python train.py --num_key_value_heads=2 --intermediate_size=512 --vocab_size=3559 --attn_scale=0.125 --bias="all" --init="normal" --init_std_o=0.00756 --init_std_up=0.0442 --init_std_down=0.00756 --lr_mult_down=3.0 --decay_fraction=0.867 --batch_tokens=16384
Each number is 128 + 24 x the weight over its row's rms, rounded and kept within 0 to 255. Layers, rows and columns count from 0. The size above them is the row's rms in percent of the matrix's.

# layer 3 MLP up, 512x128, rms 0.246, rows 506-511, columns 64-95
size [126  96  96  89 108  95]
[[ 95 133 147 143 112 133 135  97 150 132 162 135 129 171 128 126 112 152 132 112  71 157 121 171 104 143 107  94 190 141 112 121]
 [140 136 104 135 128 158 170 135  78 126 155 126 105 157 133 163 151 133 111 138 117 131 164 128 115 107 136 148 155 147 112 136]
 [125 142 131 133 138 127  97 148 115 146  97 139  95 156 134 150 124 103 149  65 162 146  75 126 131 122 126  95 103 105 155 125]
 [121 159 146 128 129 159  82 106 117 133 123 134 104 125 127 131 163 166  84 175 138 115 117 105 128 120 126 159 139 148 105 116]
 [150 149 124 151 149 143 141 105 115 156 131  91 141 151 163 133 158 130 139 135 155 146 149 147 124 101 119 115 141 114 127 128]
 [124 168 158 109 126 128 118 121 120 123 140 159 159 135 114 164 136 121 157 154 118  50  87 131 168 119 116 143 122 120  72 139]]
# layer 3 MLP down (transposed), 512x128, rms 0.318, rows 506-511, columns 64-95
size [119  93  96  97 102  93]
[[121  98 134 113 132 133 140  99 106 149 114 155 153 154  93 127 145 157 139 133 104 155 108 141 119 162 102 110 170 121  84 111]
 [135 149 164 135 129 125 112 156 132 130 160 120 121  73 113 126 129 105 136 127 110 139 119  77 116  91 131  94 131 145 150 117]
 [173 126 122 150 150  70 137 130 118 141 134 133 152 148 147 142 139 133 106 113 138 136  79 159 112 163 142 139 111  90 195 124]
 [155 143 151 154 125 137 120  95 106 169 119 133 151 123 112 136 156 168 130 149 112 161 175 121 112 146 143 156 146 122 145 124]
 [149 100 127 118  88 114 140 123 119 178  94 143  92 157 164 149  94 108 123  88 116 172  94 156 134 108 112 120 124 149  74 124]
 [127 146  98 140 126 136 127 145  96 102 109 155 109 136  93  61 152 122 125 120 100 135  93  99  91  93 168 119 175 124 164 135]]